config.yaml
vocab_size: 5216
norm: "rmsnorm"
parallel_block: false
schedule: "cos"
max_seq_len: 256
Each number is 200 + 30 x the weight over the matrix's rms, rounded and kept within 0 to 999. Layers, rows and columns count from 0.

# layer 5 attention key, 128x128, rms 0.0986, rows 88-127, columns 0-127
141,186,195,132,170,165,178,207,151,153,166,200,176,195,231,221,182,162,231,213,201,229,175,192,169,149,198,202,198,150,224,240,198,192,209,206,191,231,218,180,183,175,195,216,184,212,167,181,174,167,197,198,168,205,187,171,192,213,205,236,238,190,192,182,222,236,189,206,220,167,209,189,225,241,205,249,222,221,240,221,236,254,212,189,177,216,200,179,235,141,194,133,189,231,110,188,250,202,220,153,152,242,214,196,244,201,169,162,207,177,245,203,225,171,192,161,167,252,190,148,227,193,159,223,139,229,193,175
206,209,149,268,203,194,233,239,170,165,198,234,187,182,193,200,242,176,239,183,190,251,208,217,254,209,169,174,233,212,257,156,207,199,211,211,230,221,180,199,164,158,205,237,179,250,215,246,140,203,214,214,190,181,219,218,210,216,209,223,253,204,158,191,185,180,165,175,191,192,217,208,170,240,139,172,163,213,213,161,184,190,167,236,186,216,172,237,129,150,148,242,252,172,192,173,208,216,155,223,223,183,181,181,204,239,222,210,201,197,130,169,196,246,177,284,185,201,220,219,252,180,242,239,263,245,233,181
173,181,167,241,202,198,224,199,149,228,171,177,214,256,238,222,234,254,207,205,189,209,187,214,184,201,222,188,212,251,183,199,237,170,246,184,173,221,194,164,200,217,178,210,208,212,209,178,199,234,213,201,155,220,185,199,229,127,179,211,182,223,146,175,164,185,169,199,149,236,216,222,198,181,181,216,196,171,210,205,236,161,156,227,183,178,195,202,175,180,229,185,184,196,191,272,207,207,226,206,188,184,211,218,239,166,219,142,200,142,234,202,201,189,236,181,193,202,220,263,204,218,204,231,140,185,181,215
200,233,212,242,216,177,176,219,202,174,254,234,276,211,179,188,200,195,147,222,209,187,148,203,175,212,192,220,211,211,143,237,229,200,174,190,182,231,170,210,214,207,208,211,250,137,191,273,183,165,184,190,224,172,237,222,213,216,174,164,172,232,243,240,174,183,144,191,188,241,123,175,160,193,188,193,212,244,206,193,190,194,226,151,200,211,197,235,279,206,198,188,174,204,200,218,224,191,172,165,180,175,188,235,241,214,171,181,203,208,207,226,202,170,193,178,246,163,170,253,209,157,220,208,185,207,236,198
176,203,211,231,196,217,221,182,190,224,175,257,239,237,195,220,249,193,219,248,229,172,208,218,210,189,187,180,194,207,155,196,196,197,210,216,207,193,211,187,232,206,207,170,220,169,197,216,187,225,190,209,202,178,213,210,189,182,173,192,176,223,173,244,200,218,196,180,217,194,208,181,163,227,201,227,169,216,220,228,213,166,211,209,211,188,210,217,220,214,207,195,228,184,215,195,207,245,235,169,223,162,185,171,156,197,214,248,206,193,238,192,204,184,178,176,187,192,211,205,200,199,176,242,195,185,190,195
154,179,211,209,195,220,211,199,187,170,165,233,244,216,150,243,207,185,217,234,179,191,213,175,159,182,166,209,193,198,187,193,179,204,180,229,255,189,224,219,162,163,202,192,146,184,136,227,217,212,177,198,202,169,179,200,178,183,175,150,204,235,201,245,212,161,161,194,230,199,183,233,206,233,188,235,260,211,192,293,222,217,202,255,232,179,235,218,188,177,198,199,240,191,206,202,198,239,160,176,175,221,128,227,194,213,137,234,265,167,231,189,215,169,171,177,176,199,152,154,279,191,217,218,152,168,238,155
213,186,253,240,218,209,218,164,223,191,173,142,166,192,201,136,200,159,218,141,191,221,202,255,242,192,204,210,174,211,151,162,190,202,170,180,214,226,215,184,198,179,246,233,224,207,197,186,206,209,155,219,244,255,197,231,177,240,187,172,222,221,224,216,201,251,210,260,198,220,218,180,217,157,187,200,217,184,196,217,169,176,186,158,234,214,168,187,183,246,228,181,205,212,203,161,223,172,199,234,189,166,190,222,157,173,213,172,162,215,186,172,200,251,220,193,246,168,233,212,173,166,171,175,204,185,186,216
256,245,208,242,237,156,174,221,241,216,271,234,222,215,185,211,158,217,216,221,122,244,252,241,186,164,155,202,221,209,220,171,214,210,196,244,201,155,166,215,228,217,155,269,197,174,197,164,223,224,200,214,202,212,235,204,231,204,179,131,211,220,167,205,170,197,211,217,202,261,185,173,232,165,229,154,210,197,182,206,218,179,207,193,175,209,174,222,245,276,208,210,215,212,226,175,255,169,188,180,202,188,198,226,247,160,208,235,201,212,199,259,118,201,230,191,150,195,236,191,170,190,173,230,173,193,198,193
162,189,194,207,184,190,187,141,194,235,154,204,215,214,234,161,230,186,243,158,232,187,204,127,184,209,153,178,172,209,168,212,211,247,233,196,159,186,189,142,188,214,187,132,206,158,165,205,228,186,200,216,213,176,166,180,207,176,240,232,224,177,170,222,240,182,203,186,213,191,216,197,179,215,187,211,216,244,141,215,196,271,153,211,220,208,230,183,204,195,202,170,175,212,213,192,232,182,217,194,224,179,221,268,140,215,208,227,188,189,187,199,165,158,231,214,232,212,161,207,211,201,178,229,211,226,224,231
225,204,127,202,196,152,166,188,129,196,190,246,135,197,169,211,180,227,226,197,157,197,208,186,215,183,132,157,212,181,207,186,205,188,203,232,146,296,244,174,202,152,118,202,188,190,209,173,185,198,194,210,168,227,202,252,180,209,209,228,165,197,219,194,242,156,159,214,174,161,221,204,187,250,208,199,216,132,236,174,180,218,201,237,211,220,240,221,231,217,142,175,203,214,216,180,182,210,257,216,218,194,201,232,162,187,239,182,231,217,230,209,215,228,222,192,171,200,217,175,239,191,196,237,160,222,197,162
258,162,184,173,216,171,182,214,154,242,156,195,225,206,210,191,206,248,223,156,202,196,200,146,193,170,228,185,170,220,213,198,173,188,203,167,177,213,179,201,201,172,209,244,125,186,219,222,242,205,218,213,237,227,203,191,182,126,208,218,223,120,217,201,250,159,200,147,192,175,229,180,226,226,177,237,181,181,184,235,179,223,189,244,219,231,289,156,204,201,156,225,200,229,224,183,183,216,230,200,224,198,227,260,204,191,195,250,204,186,177,222,177,189,258,232,175,186,184,198,219,166,278,150,179,217,253,206
162,215,179,181,189,178,201,176,182,187,176,176,203,219,204,207,162,235,211,217,191,222,173,264,205,178,202,240,240,124,193,246,188,162,212,181,164,269,213,209,215,149,150,225,202,213,209,167,202,166,223,214,190,233,195,177,169,162,230,220,193,174,214,151,259,226,181,210,195,198,193,240,195,225,189,185,181,200,207,164,225,188,196,239,187,175,214,158,226,225,207,190,229,212,193,232,185,197,237,176,251,201,254,226,163,188,223,249,216,176,181,222,190,168,255,153,200,190,197,191,165,215,172,229,124,226,200,183
191,200,223,198,182,179,180,165,192,229,172,170,219,226,255,168,220,188,191,204,230,217,172,235,208,199,244,247,172,157,204,248,189,216,203,148,246,198,198,178,222,184,238,240,219,177,233,193,221,228,221,240,181,235,152,182,163,157,149,238,227,156,168,202,203,234,201,186,209,171,220,199,191,212,199,208,160,176,254,172,226,193,201,221,217,191,265,202,199,208,198,195,201,192,213,240,183,204,245,191,246,211,273,216,158,188,235,244,183,167,249,141,174,190,237,232,218,203,206,179,181,196,218,187,171,223,202,247
159,206,200,214,213,227,250,179,190,195,191,178,210,225,201,212,177,210,178,206,185,222,188,253,183,205,254,209,220,201,233,234,216,187,222,123,199,223,179,178,211,189,213,198,201,162,231,172,201,157,214,191,182,158,210,204,210,160,215,212,178,216,219,195,204,212,170,211,191,218,165,224,162,204,197,154,206,217,231,188,236,211,191,216,205,179,181,210,193,192,241,182,155,191,192,243,160,208,182,146,212,189,230,179,179,217,206,220,199,178,192,223,182,177,234,175,195,194,169,179,210,248,164,190,216,240,170,189
221,224,204,196,223,205,196,208,228,207,251,226,210,206,216,221,200,199,179,225,220,201,235,223,220,201,168,250,235,140,257,204,218,167,247,217,211,152,201,182,145,203,221,245,225,209,182,232,222,251,189,189,189,213,183,223,197,218,254,192,182,196,225,246,209,138,178,229,183,219,195,233,166,200,224,170,193,225,189,152,191,185,163,249,193,229,140,223,218,189,214,194,199,214,227,179,158,191,212,173,189,148,186,162,226,223,217,236,193,206,208,213,142,232,191,211,215,170,216,202,133,217,210,210,271,188,158,146
258,155,189,158,144,202,208,201,252,185,184,196,199,189,245,110,213,184,218,218,226,187,205,140,226,218,118,200,154,192,180,204,167,201,182,199,243,168,242,279,223,225,235,189,137,194,190,213,242,222,159,233,222,224,179,194,212,268,195,193,208,204,245,255,186,176,221,159,251,174,217,167,231,227,191,261,227,139,131,235,131,258,209,219,207,218,227,200,144,167,154,185,227,232,211,197,215,199,182,255,222,247,208,178,210,192,182,208,242,205,245,178,255,226,207,223,187,259,261,165,180,200,210,156,191,163,265,221
220,250,215,233,272,177,181,248,242,221,227,246,231,194,182,200,170,180,219,171,177,223,243,193,158,227,171,195,226,212,206,180,218,201,186,165,182,207,162,198,182,170,191,179,181,213,165,239,192,264,199,168,232,184,231,257,229,189,235,183,226,191,190,182,191,163,198,224,186,198,189,230,206,165,229,196,217,249,174,186,165,186,174,185,185,201,163,176,212,193,225,245,172,234,194,180,215,147,164,214,197,164,157,242,220,221,236,198,159,237,153,245,177,230,161,179,200,152,221,262,202,182,221,238,246,220,212,166
231,156,203,172,179,219,154,216,231,212,213,224,162,162,206,161,210,180,261,221,232,210,211,150,182,212,150,185,151,196,213,178,167,204,183,237,223,161,234,225,172,159,179,176,180,247,198,267,220,246,138,174,233,251,193,176,230,270,186,200,157,162,233,207,219,175,223,147,229,149,193,153,244,220,175,299,217,169,172,176,149,232,229,172,164,167,221,216,161,135,122,173,204,231,194,134,248,150,200,252,206,213,185,240,236,163,162,172,219,229,249,187,251,213,209,174,202,249,286,220,187,197,230,176,205,116,221,222
251,207,205,209,207,228,184,221,198,241,185,220,227,226,249,193,195,186,156,223,213,230,177,170,172,241,270,179,204,238,173,217,170,225,214,157,178,229,171,217,191,174,150,188,180,210,179,130,234,199,196,178,206,213,197,227,188,150,243,232,208,199,185,183,216,231,194,205,195,181,217,178,198,132,216,187,186,234,199,200,191,203,183,196,202,180,192,209,186,193,209,217,204,221,192,186,206,150,184,252,228,192,207,225,209,177,202,218,193,257,181,153,174,202,213,215,238,184,160,183,166,179,227,240,209,204,178,186
272,192,204,182,178,222,213,185,292,194,196,158,188,164,272,117,259,254,181,225,186,238,207,249,168,247,211,218,161,216,182,201,136,237,201,185,282,202,181,248,195,201,266,233,199,274,159,221,237,243,116,196,205,222,191,166,173,163,177,164,211,199,219,185,164,214,189,227,230,138,202,127,198,160,197,255,219,170,145,186,210,261,250,191,171,184,230,163,161,187,193,212,185,184,198,161,232,167,199,274,202,205,227,213,204,181,196,196,248,235,247,165,196,243,206,207,179,258,270,184,117,174,192,160,258,164,210,231
188,216,237,194,207,181,227,173,274,175,183,179,218,176,211,149,195,197,124,192,257,238,197,188,243,228,184,195,187,245,203,189,185,256,166,174,235,180,219,227,213,233,227,140,176,229,168,150,255,241,201,206,199,249,191,172,209,196,209,194,256,194,252,242,187,247,223,189,195,164,206,197,210,214,194,246,210,202,157,286,205,241,215,187,173,162,220,231,131,144,183,195,230,230,164,211,226,201,188,188,225,256,225,214,230,216,215,243,196,145,245,197,190,204,241,201,212,220,190,160,179,159,190,203,197,184,207,145
220,212,224,184,180,244,216,184,208,253,219,161,225,180,200,228,208,218,121,188,218,211,211,165,224,209,207,174,177,198,185,176,238,201,197,205,183,198,195,238,218,244,196,196,170,230,153,176,223,228,170,204,191,205,201,174,185,197,234,202,201,214,211,162,189,162,213,191,221,153,184,209,154,192,170,221,238,193,160,244,222,265,214,174,166,229,202,230,174,152,236,223,191,232,206,207,200,160,175,232,221,233,229,215,245,220,218,211,205,200,174,187,245,201,287,234,242,210,186,238,200,189,238,199,214,195,229,258
228,213,210,200,203,202,187,223,222,208,224,209,114,189,172,189,186,161,169,203,208,178,268,184,205,224,175,174,249,196,197,169,215,181,182,199,184,145,198,180,150,157,191,189,205,221,161,214,168,201,167,203,182,196,195,223,239,186,204,160,141,211,197,198,169,134,194,197,150,217,213,166,172,159,198,147,232,174,204,147,196,218,148,172,195,208,208,199,236,187,190,249,159,190,252,213,190,164,169,223,204,184,165,237,205,263,220,223,179,279,214,217,195,220,172,187,248,169,201,249,200,209,188,240,223,177,217,204
161,188,210,217,153,229,234,162,144,228,129,259,227,186,198,178,189,178,229,243,220,159,209,162,140,192,221,227,236,244,151,205,228,181,186,194,140,171,199,153,207,140,136,221,220,137,164,181,162,165,213,190,188,204,222,222,231,216,213,168,189,224,181,227,213,210,191,250,182,249,183,200,182,188,209,190,194,173,123,180,189,220,177,172,249,146,198,172,211,187,155,216,187,216,126,203,234,153,239,208,170,136,154,268,165,189,193,241,193,251,194,236,214,187,160,212,172,159,187,233,200,262,163,178,179,187,176,186
137,237,220,263,182,226,218,222,226,258,260,211,225,231,212,200,244,192,206,232,221,184,201,210,221,195,186,171,179,169,266,158,194,200,225,225,201,155,155,194,237,163,142,211,197,270,148,240,199,194,158,169,214,201,226,200,205,172,210,157,175,219,230,184,209,215,199,225,224,238,200,168,213,203,151,201,146,230,167,189,215,159,268,188,197,145,191,297,176,185,227,185,244,230,201,179,210,165,188,228,239,161,156,189,200,190,244,228,227,210,191,218,211,199,201,203,203,214,248,275,171,203,137,213,233,176,181,149
234,184,223,228,248,227,213,217,168,268,220,211,209,200,165,190,203,182,273,181,152,202,217,167,164,204,215,143,194,179,238,154,215,220,211,227,186,233,183,218,201,110,208,167,179,240,104,252,184,207,173,153,197,202,193,241,204,134,238,225,167,182,168,212,205,198,201,247,209,163,195,192,205,146,259,164,210,185,178,188,209,210,146,161,197,187,191,224,229,174,237,212,146,221,259,191,221,166,146,237,194,161,161,262,220,176,200,156,188,237,167,225,186,193,154,224,218,181,188,247,202,202,207,178,234,202,194,186
204,204,200,221,222,154,205,185,220,225,189,155,252,178,252,143,117,152,201,249,202,150,189,193,128,227,215,204,181,153,212,237,213,246,188,202,274,231,234,182,187,243,209,182,248,177,172,209,250,200,265,159,198,220,199,150,158,167,216,238,236,167,233,239,174,164,152,173,182,185,218,166,226,198,214,198,194,191,242,175,179,264,192,154,218,213,197,169,185,185,166,202,201,179,202,179,243,161,219,175,193,172,252,198,176,151,131,184,177,153,203,171,181,215,208,214,189,214,188,177,191,194,200,142,194,249,184,218
189,255,147,211,222,157,186,192,187,201,161,258,191,171,200,187,178,227,211,216,183,193,181,223,189,203,197,218,229,254,172,177,238,155,185,181,197,185,193,151,202,176,223,245,224,203,210,223,151,258,239,194,176,165,233,240,214,159,187,156,193,230,161,143,213,198,162,250,166,225,172,222,212,195,194,192,184,173,250,146,181,223,175,148,199,212,187,218,223,193,181,235,156,217,210,202,188,184,192,185,185,146,200,255,199,155,177,218,178,182,265,230,171,183,189,149,160,111,215,223,209,300,237,197,198,183,163,187
208,168,214,202,208,231,182,222,207,196,247,191,277,190,258,247,160,195,175,189,170,223,159,130,144,179,219,192,162,182,211,188,187,194,220,204,181,217,219,171,162,191,192,230,201,182,191,229,207,167,246,161,203,246,216,179,211,143,222,234,194,181,200,191,187,248,227,148,195,196,224,156,196,177,206,221,214,232,161,172,172,229,188,203,159,209,191,203,212,162,198,167,206,194,164,167,181,191,188,193,205,205,187,217,199,168,204,156,197,196,215,207,160,170,171,250,226,174,158,225,192,226,229,202,223,199,175,203
220,159,204,188,189,182,246,170,201,211,206,182,196,196,170,237,160,211,208,196,190,197,185,156,229,199,186,195,170,219,127,194,210,182,132,236,177,152,231,202,148,213,176,170,242,215,150,222,161,205,204,232,207,209,171,199,194,209,241,227,240,207,174,230,163,284,208,181,183,210,162,218,190,177,198,227,181,168,163,185,202,210,200,184,150,261,182,193,184,171,168,139,201,229,180,143,259,224,169,173,207,200,152,201,255,210,233,207,193,159,166,179,192,160,206,190,240,211,210,241,174,224,192,176,180,177,199,223
183,212,182,193,175,205,196,237,209,205,172,172,208,204,212,234,172,182,195,255,211,158,191,234,209,248,236,207,236,231,216,194,162,156,175,182,204,221,201,167,177,224,211,159,190,172,238,183,181,204,188,190,160,163,197,241,207,230,216,199,213,187,267,196,190,187,204,216,150,188,189,199,204,170,153,188,203,219,272,175,182,205,180,164,167,203,174,211,196,176,192,197,178,176,219,174,229,219,171,195,177,190,237,183,200,252,181,216,171,179,231,221,145,205,195,198,200,187,202,198,191,244,211,249,263,153,184,170
248,229,229,221,183,255,227,199,175,255,226,187,280,210,191,178,222,221,186,188,206,217,197,236,215,215,215,216,197,202,171,257,192,197,203,171,188,199,172,235,206,198,218,217,212,192,207,202,217,245,209,224,184,194,188,186,249,195,182,188,191,233,189,197,164,151,218,214,222,232,172,162,193,225,238,196,166,115,181,226,222,213,237,181,164,208,223,181,225,239,171,229,195,216,193,257,254,187,220,192,209,179,233,229,217,164,202,164,190,209,218,208,180,252,234,172,213,198,221,197,173,194,208,152,240,207,202,255
205,195,212,196,259,210,182,213,199,190,189,210,228,183,194,194,177,154,150,178,206,210,189,215,151,267,237,181,209,238,190,187,189,250,168,173,182,228,216,204,187,178,259,178,201,183,213,245,178,199,216,174,176,175,257,226,227,184,226,225,224,209,176,201,168,194,213,230,195,186,165,149,203,155,200,168,237,234,192,184,201,226,193,177,190,189,184,163,220,177,216,214,152,218,204,198,210,162,201,191,172,175,200,189,265,194,196,177,166,236,169,211,155,232,218,180,242,157,199,196,184,220,223,207,236,243,195,222
212,206,235,155,265,205,170,205,226,204,200,196,185,190,159,202,149,170,119,159,211,221,219,204,159,254,183,202,236,197,225,168,214,207,187,221,200,149,226,169,207,170,235,204,214,141,225,239,163,232,194,195,179,183,219,233,271,241,216,212,197,203,184,238,166,163,189,197,144,217,177,181,190,185,189,146,234,223,186,179,171,214,199,161,170,230,154,214,202,190,197,215,136,239,223,186,230,165,190,172,164,186,203,212,247,242,201,182,149,185,190,227,193,212,233,177,237,152,206,248,175,162,185,225,207,223,235,233
226,137,203,201,176,142,167,121,158,158,149,149,158,186,213,202,186,249,230,185,194,145,210,130,192,192,161,223,208,228,154,180,189,168,196,215,155,165,235,184,166,222,145,214,153,182,148,202,229,228,210,208,216,218,124,196,187,213,197,207,162,183,245,252,275,169,185,161,210,205,246,256,217,266,203,227,204,159,216,188,191,264,188,232,214,229,225,168,160,167,196,191,262,220,194,201,179,201,187,230,156,213,176,229,193,197,208,185,259,181,183,172,208,160,179,154,215,228,124,201,202,183,184,199,161,139,249,164
148,193,202,218,178,184,214,202,260,244,264,181,152,207,226,218,205,214,164,206,211,188,198,273,208,223,217,175,234,234,175,198,233,197,195,244,235,172,202,267,157,225,185,207,230,262,241,241,197,211,230,184,237,183,208,154,170,201,112,177,187,217,187,202,197,191,192,138,206,198,153,255,191,195,139,197,168,204,177,148,228,236,181,196,158,196,222,272,218,210,192,211,244,196,237,210,183,209,158,208,211,212,217,125,208,204,235,203,225,206,208,157,211,181,240,188,222,211,184,231,157,208,234,237,194,186,253,193
267,166,174,193,237,201,193,192,169,165,190,202,179,173,151,227,194,204,192,188,206,172,238,149,206,206,175,177,202,232,272,120,230,151,190,208,193,182,224,182,183,210,234,203,204,216,190,242,173,222,205,206,165,178,201,210,227,206,239,227,184,199,178,198,229,114,159,169,149,173,182,206,205,237,193,211,266,152,247,210,191,254,220,172,211,216,170,200,129,125,200,188,192,244,221,143,221,171,181,190,193,210,219,229,267,237,164,198,167,224,220,233,164,221,234,223,186,149,161,198,215,226,227,186,194,160,207,240
185,212,179,151,178,193,188,168,163,186,159,166,200,211,259,179,202,209,216,216,198,244,168,256,177,243,211,188,205,191,168,216,243,214,240,201,224,206,209,229,226,172,174,224,221,199,263,191,193,171,138,197,254,201,207,177,209,258,194,212,207,132,246,173,270,175,193,188,193,196,209,224,167,180,209,203,199,279,242,171,157,177,206,241,228,202,187,228,206,215,179,193,185,242,177,183,180,210,231,251,209,226,217,176,135,211,214,264,170,223,208,167,204,198,199,158,228,209,252,221,211,132,233,216,174,222,224,220
242,209,177,160,184,236,223,195,208,219,193,185,233,184,239,173,196,240,182,196,179,268,198,175,230,211,172,195,168,166,169,211,204,122,152,147,187,198,224,200,192,137,227,176,235,264,244,194,245,278,223,236,198,197,184,201,208,194,225,205,223,183,231,215,166,183,200,144,182,192,187,177,197,260,188,213,135,183,224,219,235,150,225,192,134,232,183,234,173,175,169,185,222,230,206,200,184,233,192,150,203,229,245,183,242,196,158,206,194,189,191,158,220,211,251,192,244,221,240,207,136,144,234,187,209,224,234,251
219,167,140,200,191,232,174,201,178,223,197,216,204,170,209,192,138,237,154,181,186,201,210,181,155,243,244,198,200,273,194,208,217,201,186,166,194,225,198,190,142,144,213,185,190,174,178,235,207,222,211,187,186,200,196,176,223,167,214,182,203,212,215,164,178,183,173,205,174,199,204,153,170,210,181,193,233,192,221,183,219,273,158,142,186,207,165,207,181,206,238,247,174,206,200,189,169,159,146,224,228,173,232,250,217,180,196,176,198,235,225,218,150,206,231,202,189,170,186,224,152,234,236,146,265,179,217,205